Each number is 200 + 40 x the weight over its row's rms, rounded and kept within 0 to 999. Layers, rows and columns count from 0. The size before them is the row's rms in percent of the matrix's.

# layer 8 MLP up, 1536x768, rms 0.0881, rows 989-1001, columns 384-575
097,221,173,213,177,157,208,132,173,175,220,166,245,226,221,201,212,159,203,284,181,240,272,235,203,206,212,161,259,182,222,218,238,232,264,196,186,227,216,315,218,181,179,223,313,219,197,136,227,196,194,233,166,217,97,231,127,228,200,254,226,207,188,130,157,152,205,160,241,232,199,255,192,218,267,238,189,266,226,209,223,208,175,201,168,234,131,242,184,260,185,245,249,198,136,162,180,151,219,152,222,269,119,151,191,203,183,255,219,236,218,211,204,207,215,176,181,185,216,202,149,204,212,265,158,206,149,185,245,196,166,138,209,226,187,231,187,224,192,137,112,76,126,215,164,141,214,205,227,202,226,272,250,238,182,228,306,162,193,231,234,237,211,103,227,199,149,175,228,169,218,159,215,258,188,199,281,184,186,137,206,194,170,160,182,196,220,148,263,218,188,245,221
104,173,201,149,194,196,164,220,170,198,185,211,230,200,214,175,168,168,195,129,132,213,156,168,206,219,253,199,208,166,254,247,130,221,215,215,207,130,190,239,157,205,229,228,233,190,222,195,149,148,217,159,222,176,198,181,154,209,166,202,172,269,112,236,197,205,195,224,188,205,146,186,151,155,256,169,264,150,185,218,194,213,256,171,188,181,200,181,138,196,209,157,116,178,171,253,271,224,233,118,194,177,239,196,203,114,233,216,134,191,199,238,216,185,257,209,258,226,198,248,174,289,231,146,184,185,161,280,178,227,213,211,188,274,218,204,197,257,192,144,231,214,250,176,203,281,168,138,125,189,224,174,171,215,139,199,135,152,172,176,249,203,264,220,269,168,174,190,99,273,203,184,148,167,181,181,142,185,235,207,223,264,255,159,164,242,238,187,223,203,159,212,227
100,223,180,199,206,201,217,266,161,233,221,200,201,176,158,184,186,188,247,168,207,142,186,203,232,236,218,149,250,133,197,144,266,298,251,136,223,235,112,302,240,209,170,225,228,161,250,228,209,185,181,200,211,151,148,201,223,182,186,228,157,186,285,213,272,225,118,154,246,247,156,253,172,135,182,210,213,158,194,185,201,144,192,207,156,179,146,235,273,230,216,211,212,201,240,212,100,172,176,144,177,96,191,126,191,220,153,210,258,236,179,200,145,185,257,203,257,182,219,194,170,182,168,213,151,207,231,257,191,268,203,213,182,227,185,234,210,230,155,126,129,263,162,206,210,198,197,279,209,190,226,192,242,185,210,229,225,158,214,207,271,146,187,124,217,202,97,207,134,224,157,137,236,152,209,198,162,251,232,211,150,199,166,203,221,226,222,221,166,233,238,246,208
097,237,221,233,218,201,188,249,179,243,257,260,173,207,191,198,209,132,230,239,126,230,214,127,201,193,237,212,219,263,224,215,291,226,267,194,178,263,244,122,210,214,145,208,173,172,228,255,164,214,132,168,196,234,134,283,201,171,200,137,194,173,260,129,222,205,270,212,213,205,185,199,186,163,213,212,197,233,168,167,126,218,205,151,224,162,169,198,264,155,148,237,228,187,245,164,224,206,167,173,259,202,143,216,176,188,211,190,206,265,210,166,159,208,218,174,157,194,251,289,183,131,190,202,176,206,222,166,196,193,137,113,140,195,93,255,105,144,207,235,193,230,145,211,156,224,333,209,184,109,149,145,210,250,196,172,155,227,278,178,204,148,224,191,210,169,248,155,195,191,115,211,235,156,230,180,206,234,164,182,229,244,141,164,261,160,156,248,220,275,178,210,134
097,133,222,221,163,222,254,150,205,194,248,199,195,230,224,196,219,225,229,148,193,119,202,251,214,123,209,164,171,177,181,174,174,185,133,199,168,142,216,145,123,204,225,248,300,177,198,177,218,218,213,303,241,213,206,232,155,228,301,217,170,240,283,248,240,256,155,190,186,265,132,166,234,234,170,264,157,234,256,296,189,237,242,215,155,154,174,216,265,140,143,171,259,180,183,174,183,139,282,251,231,232,181,239,231,188,163,202,216,195,234,245,266,151,183,213,185,183,208,207,214,197,241,282,211,224,183,229,163,222,210,190,204,248,307,135,212,138,136,191,185,221,181,204,148,158,239,168,163,159,178,192,220,194,231,223,173,152,275,264,240,179,206,140,100,241,180,269,182,211,195,200,201,238,226,183,123,215,174,186,285,197,244,252,180,151,291,156,202,298,152,220,132
098,176,249,140,210,227,232,178,147,217,230,246,214,157,193,222,192,200,186,192,150,162,247,140,149,257,177,181,246,188,121,165,140,239,229,164,274,118,190,168,249,205,136,253,167,208,252,187,160,268,169,211,204,152,232,227,177,171,250,131,255,247,215,159,264,141,248,233,232,221,245,197,253,204,258,175,147,177,161,197,225,224,334,211,173,229,261,91,235,291,203,160,181,150,179,225,283,206,193,206,208,280,202,214,215,222,214,202,234,286,172,164,187,124,175,185,293,206,225,357,244,178,163,253,170,195,190,167,187,210,235,265,243,208,164,217,197,199,190,121,214,175,277,226,207,201,265,212,211,246,210,199,189,171,172,214,245,161,179,203,227,195,244,181,222,142,134,246,210,211,66,194,224,176,100,151,225,163,148,170,164,136,205,196,189,155,165,252,200,231,172,164,194
097,203,222,150,204,212,150,190,243,198,159,209,183,177,191,244,157,189,202,170,274,242,179,252,128,227,215,183,195,221,137,168,224,218,243,211,218,124,259,173,149,184,178,193,156,221,183,259,216,167,226,228,275,154,152,196,210,219,195,158,215,243,237,223,200,205,161,290,209,224,202,247,261,148,238,147,196,124,138,257,207,193,153,186,223,257,220,204,170,243,163,201,127,217,200,170,272,188,130,204,190,256,198,215,225,227,211,193,165,191,158,171,177,164,166,179,187,248,278,157,140,235,195,280,151,246,216,181,205,211,172,223,189,186,200,235,249,232,206,163,181,247,199,280,255,172,284,157,299,189,231,181,258,191,283,208,190,193,205,196,221,217,186,244,114,160,196,259,248,197,242,190,236,198,222,178,187,240,235,167,246,179,169,186,172,207,116,209,165,114,196,189,173
099,218,170,219,174,93,177,165,251,210,197,187,182,155,214,151,258,207,224,259,263,217,177,154,191,154,245,208,177,211,199,137,201,174,213,214,242,235,280,214,193,155,283,232,185,199,296,162,235,234,184,259,172,181,161,228,212,138,175,214,229,168,131,193,156,192,167,259,175,191,179,165,194,251,201,195,217,221,183,126,124,182,158,230,191,197,229,252,200,171,174,232,222,166,251,199,273,163,149,196,212,303,253,106,198,260,159,262,216,260,143,155,210,237,177,182,211,259,161,158,247,206,206,216,208,157,231,192,146,160,187,204,227,171,177,240,153,212,207,187,201,240,267,253,224,242,230,165,238,252,328,218,187,253,181,202,185,231,216,200,225,275,120,240,164,179,178,201,172,212,204,261,215,164,210,195,166,164,210,250,207,249,186,160,145,227,225,234,224,169,170,318,201
091,214,209,139,175,207,227,117,188,254,200,201,201,252,193,210,159,199,180,171,157,192,250,205,297,182,196,221,184,192,149,176,139,115,193,182,186,191,231,246,138,220,218,159,259,230,215,242,219,157,241,161,181,263,207,151,168,202,190,302,197,242,139,163,233,195,209,232,217,272,274,216,235,184,246,233,203,198,269,195,152,69,181,123,141,233,118,198,174,217,180,165,195,124,224,181,228,206,144,222,194,169,240,197,152,198,242,146,212,161,203,240,233,192,216,222,173,253,201,124,218,252,145,242,184,159,223,253,182,219,288,231,237,156,252,213,243,216,188,314,186,189,241,158,195,179,214,197,220,274,163,196,261,229,166,225,203,212,162,228,174,191,223,295,254,160,148,136,183,142,177,177,148,218,150,214,150,163,271,248,147,200,285,226,202,232,168,154,251,141,171,212,179
098,164,182,196,133,264,140,210,145,234,273,153,213,179,209,177,233,230,158,204,226,227,209,232,242,258,232,279,223,224,227,185,199,215,129,233,302,144,165,125,177,237,162,213,214,221,139,136,161,191,149,142,106,148,180,202,261,226,141,224,160,177,193,168,206,226,174,241,198,184,197,179,181,233,171,158,209,240,174,175,147,216,185,264,179,176,212,153,194,201,59,154,213,185,144,283,248,236,177,279,267,227,223,259,153,232,195,249,164,163,191,133,159,169,158,187,269,216,225,241,190,188,129,289,200,186,137,223,178,255,207,205,269,235,241,230,223,120,214,236,238,123,209,245,206,217,258,184,225,167,153,242,171,213,301,195,181,245,242,231,189,234,136,231,197,148,202,222,275,213,170,202,281,196,143,233,273,168,238,261,147,153,190,146,155,236,161,146,268,212,151,208,172
102,201,177,247,224,229,234,242,228,206,149,226,234,206,183,196,186,274,257,191,89,219,142,218,145,183,195,202,221,138,222,149,148,230,120,217,200,168,144,196,222,178,173,219,177,213,199,164,136,212,250,213,190,184,208,182,218,135,162,219,119,155,275,238,227,139,178,272,225,175,214,193,197,186,213,219,193,208,190,138,164,150,219,134,163,326,217,216,282,159,160,222,203,202,218,207,227,207,197,233,243,205,239,194,243,217,217,221,171,191,176,160,239,171,184,229,201,241,172,202,152,237,167,186,192,231,213,203,249,277,128,183,225,304,207,177,205,210,214,212,183,184,153,191,189,189,151,148,175,211,202,222,241,190,206,219,183,125,208,258,235,233,157,188,210,125,255,173,173,274,230,144,183,180,180,237,204,111,188,220,180,143,218,177,111,132,220,259,272,185,245,188,181
096,197,287,183,239,169,95,159,230,193,174,181,203,201,124,189,256,228,225,281,194,258,226,247,127,164,247,108,206,171,153,244,168,163,182,145,163,228,289,216,248,153,173,224,274,202,237,263,183,150,197,194,218,187,218,159,209,202,165,186,211,196,178,191,197,227,152,255,161,255,239,177,164,240,207,261,232,215,209,85,197,150,215,226,220,209,191,235,168,254,235,197,202,197,214,183,169,309,198,207,118,227,206,196,220,224,219,153,240,181,178,204,234,174,241,228,201,225,169,196,209,224,278,141,180,164,197,196,210,169,235,241,201,218,173,167,279,218,235,189,177,212,211,171,232,188,147,151,228,161,319,177,186,265,200,195,188,158,200,211,182,181,204,186,196,153,131,210,175,155,267,170,186,261,235,102,270,224,179,236,223,188,149,190,146,182,239,157,212,200,223,208,246
106,235,188,174,267,136,263,230,226,222,188,201,199,179,177,187,221,213,191,155,205,186,65,221,150,184,181,222,244,133,170,182,168,168,267,203,293,215,114,176,193,232,177,159,181,167,245,202,166,188,198,269,190,176,223,195,223,196,139,253,198,158,172,189,178,124,177,159,271,184,187,151,247,223,167,153,177,236,179,274,199,180,225,286,202,216,291,182,212,196,211,255,160,151,172,205,182,196,235,184,205,221,210,182,192,204,250,250,255,189,161,202,184,145,196,182,178,279,221,190,242,171,238,191,170,254,172,200,226,236,197,257,236,265,219,194,197,220,150,221,194,226,164,220,135,232,152,206,228,233,183,215,147,203,234,149,146,244,168,246,229,230,172,245,201,272,187,104,191,176,241,219,273,129,244,224,175,198,214,207,205,285,248,229,159,162,126,226,191,93,165,209,261
# layer 8 MLP down (transposed), 1536x768, rms 0.0998, rows 989-1000, columns 384-575
100,161,198,228,187,216,182,188,204,162,241,224,155,198,275,171,258,127,252,148,211,234,229,191,266,251,189,116,215,183,160,238,216,166,274,144,205,113,269,218,212,128,176,198,274,174,174,203,190,254,200,190,192,261,219,114,194,163,216,185,307,249,196,206,176,255,144,132,180,207,172,224,264,224,266,228,214,239,173,180,167,208,242,187,210,168,154,234,226,181,196,165,135,171,256,159,139,177,204,248,139,249,185,201,153,155,165,233,208,136,226,176,232,202,161,249,116,154,240,258,187,222,216,228,208,248,200,283,205,210,198,197,256,158,192,182,221,178,240,225,207,244,212,222,192,240,214,206,206,157,209,243,198,215,253,257,233,194,193,205,240,173,197,167,171,281,165,196,244,217,137,242,165,235,213,183,230,220,245,176,181,269,235,190,206,122,159,180,210,196,176,233,248
104,105,160,192,194,152,295,291,204,236,203,200,94,159,219,214,181,223,194,167,175,281,260,255,149,148,272,346,212,203,178,171,220,173,208,237,221,315,292,200,179,146,265,207,195,205,219,175,178,174,196,164,253,275,207,252,205,243,191,229,292,237,244,182,202,159,221,162,179,167,235,181,166,189,182,245,227,201,207,198,185,283,176,233,168,169,197,225,199,212,115,208,184,185,224,195,217,240,144,231,194,142,207,183,202,180,276,131,223,201,255,244,207,183,145,212,219,201,135,169,185,287,199,228,251,213,193,286,182,211,202,112,189,216,243,193,236,197,142,192,156,167,221,211,172,149,163,224,204,229,203,149,191,136,247,133,214,220,150,192,206,107,181,123,238,218,138,92,224,203,239,215,151,207,192,152,176,137,221,186,178,270,126,171,193,193,226,234,198,209,210,193,239
095,142,219,121,202,203,174,257,237,257,197,203,181,226,161,150,181,125,150,233,210,148,135,146,243,255,158,230,216,140,169,224,239,156,197,160,264,175,199,231,230,157,231,151,305,270,151,228,167,161,165,210,227,212,188,197,207,195,189,210,246,197,251,254,151,294,216,254,208,193,187,211,198,163,187,157,231,147,156,214,207,186,168,239,185,306,181,145,174,184,211,85,182,235,191,181,151,257,201,221,195,179,198,203,241,204,194,144,209,216,102,235,222,155,186,189,225,172,191,189,141,215,235,244,153,131,176,164,224,173,203,167,215,295,156,255,281,112,77,173,119,228,269,147,252,194,170,191,164,176,239,246,277,168,160,177,231,183,201,215,172,204,143,197,254,255,171,219,180,192,130,198,190,214,199,155,248,85,170,192,150,192,224,205,124,206,197,184,192,204,123,262,182
100,187,223,160,114,191,208,178,230,139,169,133,222,244,247,215,167,203,257,159,267,243,208,178,178,228,245,201,172,205,193,199,169,154,197,159,188,163,279,199,250,201,167,182,139,217,206,194,255,192,129,171,169,157,243,151,185,201,147,182,211,192,282,182,263,156,181,199,163,229,247,216,203,135,141,144,191,177,291,271,189,145,188,258,186,255,229,243,190,246,173,162,156,272,239,277,188,203,250,160,171,220,156,293,145,157,156,209,230,226,188,269,263,216,133,126,192,178,243,262,148,223,179,178,308,183,216,133,203,198,177,247,187,205,223,176,195,141,297,191,299,163,213,225,210,228,140,268,224,182,234,171,212,285,105,233,149,221,225,208,200,258,175,159,190,231,210,161,109,234,167,113,177,199,220,183,205,208,148,150,201,263,209,210,143,207,276,259,222,224,161,263,189
102,177,213,174,227,267,252,141,172,226,258,181,177,302,227,182,169,201,203,193,170,148,261,157,194,188,207,177,235,215,139,243,204,114,150,187,195,214,170,159,201,203,285,197,219,174,157,215,200,259,179,199,240,194,255,207,198,211,214,170,231,154,161,239,244,129,191,203,203,240,166,162,148,221,239,186,250,203,202,220,223,181,188,213,250,198,199,169,174,190,170,184,151,215,223,262,204,219,237,135,120,212,222,184,171,163,207,140,165,195,229,187,204,262,220,192,208,153,141,255,206,172,234,218,184,151,172,230,237,213,198,139,279,200,212,209,255,150,151,189,161,175,242,179,196,141,231,186,221,113,157,188,222,207,230,168,227,212,231,181,179,233,246,186,187,255,231,251,204,244,340,252,213,238,235,258,207,148,137,222,157,154,143,263,244,214,245,168,235,159,152,227,214
101,201,198,194,223,171,229,154,204,204,234,191,302,155,162,224,317,174,174,195,150,218,250,144,284,161,216,264,202,271,114,193,189,310,248,166,206,164,236,166,196,233,254,265,220,172,193,214,228,158,228,268,211,228,247,248,156,187,226,197,195,185,169,197,176,163,180,197,233,279,128,134,238,199,180,225,171,219,251,181,217,211,238,238,242,240,225,182,139,193,216,240,113,255,167,175,143,111,232,160,142,187,271,204,197,203,208,272,236,194,163,181,205,240,217,227,111,151,202,214,182,188,180,242,233,228,207,225,226,208,136,155,219,162,168,190,148,169,230,260,268,211,162,156,165,199,213,147,221,243,246,230,149,187,238,232,246,229,241,213,198,220,239,212,171,148,157,234,184,226,133,222,217,173,183,155,166,208,217,175,197,185,251,194,164,167,278,167,164,184,249,226,220
101,73,191,205,213,201,168,207,228,262,202,191,191,209,177,227,204,208,203,209,234,241,166,197,193,226,198,256,237,249,252,182,219,199,241,124,216,273,215,211,165,164,204,211,215,213,245,170,265,132,217,139,166,119,164,204,133,224,224,166,162,211,137,194,142,194,155,151,213,151,295,209,180,176,127,215,138,161,180,229,196,145,251,165,275,211,175,192,154,222,242,206,167,293,183,265,256,190,154,161,176,256,144,176,161,274,186,295,203,225,167,116,211,233,245,180,235,222,153,186,201,131,186,257,150,164,180,224,156,283,158,281,234,209,126,229,181,113,287,241,225,178,206,213,208,201,177,248,217,239,176,193,230,243,171,131,251,150,160,115,197,227,280,171,153,242,173,161,219,214,260,178,174,179,161,207,189,204,180,174,143,148,212,175,195,176,193,147,263,260,161,219,186
101,205,280,218,240,238,109,212,245,171,263,232,180,289,157,199,132,265,150,129,265,181,282,166,223,219,184,248,179,178,160,205,225,233,161,186,243,283,280,179,226,176,214,203,206,186,188,219,270,194,165,183,215,110,262,228,193,62,248,200,209,171,234,157,145,259,205,192,233,231,202,205,179,341,133,183,169,191,187,236,228,185,157,214,172,133,173,210,208,228,236,184,242,194,194,198,212,240,228,211,189,133,251,113,175,216,264,106,176,168,235,145,217,205,161,189,138,209,234,190,218,240,199,175,149,218,233,235,189,211,202,220,255,204,209,207,191,217,197,153,186,163,210,203,129,252,245,189,236,174,119,172,206,142,258,229,219,122,167,215,195,151,298,190,108,243,138,226,235,198,157,96,228,219,176,166,229,180,252,171,197,192,146,128,186,250,153,249,165,158,146,250,244
094,237,250,192,116,139,185,229,290,183,157,144,147,202,252,244,167,214,227,207,147,193,263,127,216,238,196,118,210,167,266,154,218,159,232,210,145,117,219,158,183,220,262,231,179,241,192,231,200,131,295,108,175,214,143,211,167,149,183,223,227,245,139,212,187,211,256,219,185,179,209,166,204,161,228,216,199,169,234,75,201,134,274,234,199,218,181,192,211,233,192,180,210,162,228,272,252,187,138,216,213,184,209,205,161,177,156,220,256,162,191,156,249,272,189,209,259,231,216,255,162,216,201,111,168,124,187,196,158,227,226,185,225,150,187,205,194,176,179,189,158,199,239,159,157,252,187,298,207,139,167,252,218,173,169,248,219,197,116,157,150,230,238,197,219,182,211,152,189,158,171,152,216,241,247,189,243,209,194,324,179,231,229,254,269,185,164,203,213,187,165,160,197
098,133,188,184,201,161,130,252,106,187,190,257,191,199,242,234,249,245,203,126,201,199,226,190,246,221,169,232,158,190,214,147,182,155,174,189,154,223,256,206,230,257,181,155,245,198,189,143,198,264,187,237,236,243,192,180,297,238,232,239,175,229,216,277,180,129,195,131,214,192,238,200,214,166,183,245,220,222,212,178,234,193,220,291,157,272,143,210,314,220,206,231,235,223,227,157,226,157,161,149,222,220,314,211,238,220,241,266,247,131,270,210,182,161,169,255,254,181,165,292,160,251,110,210,240,216,231,233,131,143,186,306,275,163,221,211,162,167,223,244,163,186,238,160,194,229,181,242,154,209,266,159,151,223,220,241,245,159,148,191,206,201,175,258,175,166,155,182,214,177,163,234,222,190,268,291,212,216,185,251,219,158,200,213,182,247,135,198,192,235,275,208,103
101,137,134,319,248,157,232,183,144,228,209,184,237,214,209,203,204,226,228,205,207,260,195,201,193,154,148,303,196,140,221,172,252,185,181,202,244,214,194,279,201,180,201,203,218,202,214,200,234,120,212,186,125,178,237,185,269,224,222,216,193,184,282,257,167,188,170,179,178,254,201,152,140,244,188,179,193,189,225,171,239,274,217,195,147,246,161,203,222,206,222,225,208,243,107,210,228,299,153,163,242,206,173,188,261,203,199,199,152,193,199,220,143,208,182,253,167,203,177,220,224,199,238,214,213,166,219,249,176,217,177,97,236,218,192,246,217,132,223,215,185,211,244,237,191,233,246,209,149,222,209,185,230,152,209,251,194,236,240,229,257,198,250,209,231,187,195,202,244,234,221,241,214,221,278,215,115,190,146,187,228,100,281,214,163,171,126,205,197,215,210,233,177
096,233,137,205,150,238,221,142,199,185,142,148,242,224,188,197,262,166,166,205,150,294,251,233,177,223,148,188,211,186,208,127,219,179,233,293,162,182,173,85,218,188,233,261,158,186,214,246,220,254,212,237,219,252,181,170,188,170,230,163,231,201,190,243,206,165,204,261,223,181,245,142,187,175,173,157,237,111,164,190,183,279,204,156,227,179,171,120,232,263,198,216,190,136,238,263,219,211,252,222,237,294,132,168,211,179,97,249,196,228,203,215,199,235,232,171,212,185,160,191,172,213,186,250,214,145,167,144,217,206,201,156,166,177,250,124,153,277,226,188,269,231,164,191,254,196,200,213,109,232,291,173,235,196,187,255,229,160,195,260,176,241,194,226,231,190,263,229,185,198,208,200,286,118,233,272,249,161,211,175,188,241,211,111,146,150,238,324,277,214,186,176,191
# layer 8 MLP gate, 1536x768, rms 0.085, rows 990-1001, columns 384-575
102,205,180,168,262,221,212,205,238,205,181,262,216,220,225,177,226,217,186,255,205,181,159,187,210,197,202,210,234,201,254,217,163,146,171,157,187,210,229,185,170,158,132,167,244,186,221,250,234,234,247,227,239,201,129,189,250,271,197,252,149,211,224,203,170,176,208,200,186,274,212,196,281,187,220,257,194,135,238,242,145,215,106,271,179,154,177,238,159,114,217,193,262,203,129,282,190,217,245,217,175,247,185,266,179,159,175,272,218,135,204,234,229,253,158,126,202,238,190,157,201,194,214,191,140,256,211,214,132,171,262,128,125,167,138,227,176,141,239,180,170,204,181,222,199,177,287,175,166,230,207,207,179,184,194,192,232,179,223,221,266,227,197,186,142,198,198,109,178,126,208,236,155,192,257,205,183,122,241,166,182,195,239,206,150,130,111,217,227,219,171,206,183
096,160,211,190,251,152,261,173,190,220,241,223,159,178,211,208,217,231,191,191,214,284,144,120,106,313,147,269,227,253,184,196,146,199,165,126,216,192,181,224,223,160,236,246,231,244,179,181,213,279,173,225,239,235,210,201,176,212,262,231,135,254,166,196,191,200,206,162,230,316,239,188,238,157,210,174,246,192,224,230,192,228,237,156,206,179,227,219,191,247,240,222,159,168,146,126,162,254,179,220,208,150,167,139,213,206,267,132,235,175,176,164,242,223,169,242,244,167,189,225,173,186,249,189,199,173,135,157,204,158,173,254,170,191,245,245,201,200,198,194,123,228,209,199,263,221,230,184,202,169,243,184,169,183,215,291,185,221,276,266,220,171,184,199,209,173,215,226,245,173,196,252,175,246,161,165,222,170,210,176,208,136,223,186,159,124,208,171,160,200,236,176,198
101,241,210,177,154,250,221,214,184,223,187,224,207,212,232,304,154,164,230,178,202,187,207,253,233,206,229,187,192,196,197,201,190,250,206,184,241,126,188,108,225,246,266,205,190,216,104,196,132,186,219,212,166,158,172,167,206,232,228,202,193,194,169,164,213,203,158,134,126,220,178,180,201,162,267,263,171,176,187,221,185,218,144,243,241,197,238,201,212,194,184,150,226,187,155,255,165,238,171,187,196,163,225,206,175,186,192,225,180,175,205,248,247,158,102,225,195,261,266,198,176,219,248,227,219,260,196,208,153,288,281,160,196,223,252,242,178,205,221,217,228,223,175,160,186,178,224,176,159,205,206,123,290,162,151,180,86,241,195,223,226,212,216,173,192,187,199,244,136,235,158,239,245,182,175,214,270,181,212,232,233,186,168,248,173,225,210,138,241,238,132,254,191
097,222,175,237,168,244,234,244,140,158,238,236,218,199,162,174,245,247,189,211,230,307,164,207,228,311,243,284,242,146,197,168,137,99,215,135,207,176,245,180,235,165,330,130,192,208,181,120,169,230,160,170,237,217,163,146,223,192,202,199,127,228,181,183,233,230,194,217,104,151,197,227,219,210,142,169,186,264,187,154,177,192,195,209,193,149,206,246,184,189,147,131,191,193,184,196,216,291,228,198,187,183,268,210,259,153,235,189,188,230,238,204,190,162,205,127,187,209,226,219,162,162,238,154,224,224,182,163,61,231,243,167,175,175,218,174,232,177,166,236,141,236,246,221,194,205,158,169,182,152,244,252,248,211,201,262,194,265,181,229,221,223,181,213,213,198,255,188,140,181,215,228,181,172,211,183,259,211,202,234,213,150,170,223,256,150,264,218,265,171,152,181,161
100,219,208,226,191,250,203,227,205,198,292,271,223,235,213,218,289,173,186,208,196,197,203,232,223,183,275,192,216,316,229,207,181,216,186,144,160,252,191,191,272,224,232,195,210,204,214,220,227,189,262,169,227,127,274,224,166,213,228,224,197,157,137,222,168,158,236,195,192,203,195,195,133,204,213,207,229,200,249,194,185,265,162,243,230,209,204,205,155,124,121,233,295,211,146,196,227,167,150,194,158,198,177,196,196,190,172,237,143,182,161,252,206,177,172,199,166,202,184,147,194,173,126,185,158,201,149,229,150,132,261,209,155,190,198,165,266,191,224,217,326,227,224,240,212,229,180,243,210,100,173,214,189,193,190,201,175,192,221,188,220,225,212,197,248,183,164,242,195,201,222,185,181,179,152,186,246,154,184,225,164,250,216,251,221,226,179,242,191,225,210,263,189
097,203,215,169,181,330,228,186,212,141,189,220,195,187,269,203,158,167,191,256,207,273,186,202,237,159,97,272,201,144,238,155,183,258,199,178,201,186,195,201,153,223,260,115,191,220,197,149,197,228,272,212,121,197,189,266,233,159,242,157,211,192,181,261,168,266,181,145,180,245,232,200,178,189,120,141,176,260,138,222,170,155,271,263,153,136,196,159,231,153,203,254,158,249,218,172,179,175,222,248,235,259,238,171,199,224,135,181,257,170,178,187,168,181,191,242,169,187,240,191,161,183,250,191,246,198,134,173,186,233,257,181,214,185,151,210,154,167,244,166,174,233,256,198,138,157,198,201,196,206,255,208,251,214,211,178,224,130,250,283,226,222,227,274,209,220,256,182,228,171,172,222,204,157,197,165,191,272,167,252,210,246,150,211,133,234,281,198,208,199,142,244,193
100,208,238,208,199,174,197,190,141,194,210,172,218,151,234,135,204,242,189,214,189,202,182,252,173,233,177,211,165,128,215,204,171,190,226,186,218,80,226,210,149,200,178,220,200,132,291,206,238,210,223,193,169,130,180,239,216,178,184,216,255,186,229,165,189,255,201,281,163,173,222,143,181,205,140,173,270,225,154,211,257,106,236,126,217,242,196,208,173,213,155,237,249,196,193,183,230,180,207,193,213,155,140,184,178,186,209,219,202,215,178,177,188,198,220,184,160,171,294,137,192,212,210,202,182,238,176,208,200,173,212,167,206,277,184,117,212,167,182,141,115,234,207,219,202,210,163,194,203,208,97,221,217,155,213,173,195,246,267,213,201,138,134,203,182,181,98,133,199,220,257,268,165,226,161,185,219,163,166,201,211,174,229,215,152,148,176,217,184,164,210,272,221
092,269,219,128,107,194,297,191,213,246,267,231,189,217,169,181,150,250,226,167,186,259,216,190,248,258,165,279,181,289,175,182,231,167,194,176,210,178,176,210,166,185,194,224,232,180,248,248,220,124,217,180,240,271,193,252,231,227,198,308,144,223,215,236,205,232,219,190,196,271,254,203,191,241,254,214,276,230,283,176,219,138,147,144,225,216,161,256,212,185,197,247,169,151,214,182,225,205,177,168,186,172,277,238,156,254,220,194,163,223,304,317,224,157,188,178,146,188,194,172,202,242,183,209,145,195,154,191,197,219,201,200,144,175,193,192,231,191,130,232,136,190,258,210,194,213,185,251,226,203,121,184,253,267,208,208,179,150,217,183,147,212,216,255,237,192,231,187,197,140,211,192,200,138,118,136,246,172,200,269,136,143,183,191,209,208,176,164,212,205,193,244,214
101,161,256,162,218,220,212,177,176,235,228,185,181,179,151,189,224,165,302,146,165,143,232,184,168,151,189,237,190,139,223,230,146,117,187,229,192,253,203,216,225,173,188,165,139,209,120,182,239,212,204,231,198,211,196,191,163,167,170,217,121,181,214,139,210,219,235,226,177,201,217,147,181,186,194,197,246,248,206,228,135,239,112,255,217,238,225,190,174,183,210,188,198,161,183,204,196,167,226,210,331,213,205,101,207,238,204,143,206,212,240,145,190,155,236,251,212,140,163,200,262,266,196,177,196,164,187,157,153,160,219,264,198,257,97,149,176,215,211,156,106,185,224,224,160,227,213,198,180,198,192,178,118,176,145,259,218,241,228,159,209,179,191,197,156,274,175,243,146,291,138,178,264,154,151,169,107,220,230,201,167,195,192,260,255,159,160,213,191,218,197,165,210
101,160,228,239,195,224,254,150,225,217,268,211,116,193,234,103,194,241,209,249,210,259,128,143,202,243,218,194,183,194,171,165,250,230,235,274,215,229,166,250,199,211,263,200,145,249,124,202,150,204,176,252,109,204,173,147,208,209,261,206,199,229,147,214,158,195,163,232,133,207,199,249,289,192,302,194,172,121,151,169,212,172,236,197,170,174,168,200,201,128,228,197,210,194,246,228,240,218,176,237,163,247,250,197,264,168,214,140,239,236,178,180,249,287,191,187,232,193,158,219,209,190,187,205,205,232,238,246,245,130,140,206,218,198,230,197,225,187,224,256,260,188,209,146,233,196,196,256,198,207,184,193,191,213,202,216,200,164,201,168,120,219,281,151,197,184,169,152,160,186,265,255,137,212,258,250,162,202,209,187,180,179,244,145,252,226,214,252,204,224,224,191,245
100,238,331,147,244,183,266,167,237,176,215,293,154,175,168,191,183,257,192,231,252,162,222,241,220,217,273,187,229,228,190,209,147,251,188,158,176,200,147,261,138,187,221,297,227,166,235,270,183,177,237,131,145,199,272,166,183,192,285,250,136,197,198,203,172,237,199,193,189,216,313,174,204,202,133,242,191,196,197,170,275,220,209,293,226,270,197,223,209,225,144,199,199,265,206,183,195,188,221,197,179,218,200,223,198,187,220,233,217,195,230,176,207,144,290,194,201,206,147,171,235,244,225,209,215,185,185,215,208,203,237,200,159,189,169,185,255,181,201,262,148,195,267,107,238,208,190,150,194,180,249,188,176,159,180,195,187,171,168,249,185,151,219,138,220,199,200,214,141,131,203,183,247,260,206,163,192,220,131,210,229,237,125,191,183,207,204,167,186,236,169,208,220
103,209,160,154,201,189,185,171,143,206,153,174,221,270,156,241,189,236,174,230,201,216,245,177,210,182,154,293,182,181,212,148,146,176,126,190,198,202,176,192,259,183,142,177,246,243,214,202,244,235,272,126,208,237,158,217,255,229,183,215,196,176,207,201,178,248,256,219,251,235,160,274,185,253,299,229,209,245,215,137,221,229,185,202,225,183,189,231,195,182,212,217,231,223,238,173,256,195,219,215,223,219,189,202,241,238,243,194,247,183,226,159,259,157,163,141,149,242,244,168,232,256,281,179,228,157,208,215,210,136,207,178,170,200,272,206,247,231,193,269,145,168,157,212,225,177,219,190,204,233,245,157,218,166,248,165,202,157,214,248,203,262,256,256,174,175,185,277,254,229,205,204,235,176,237,154,179,228,227,221,224,198,184,211,203,233,162,241,228,254,202,145,223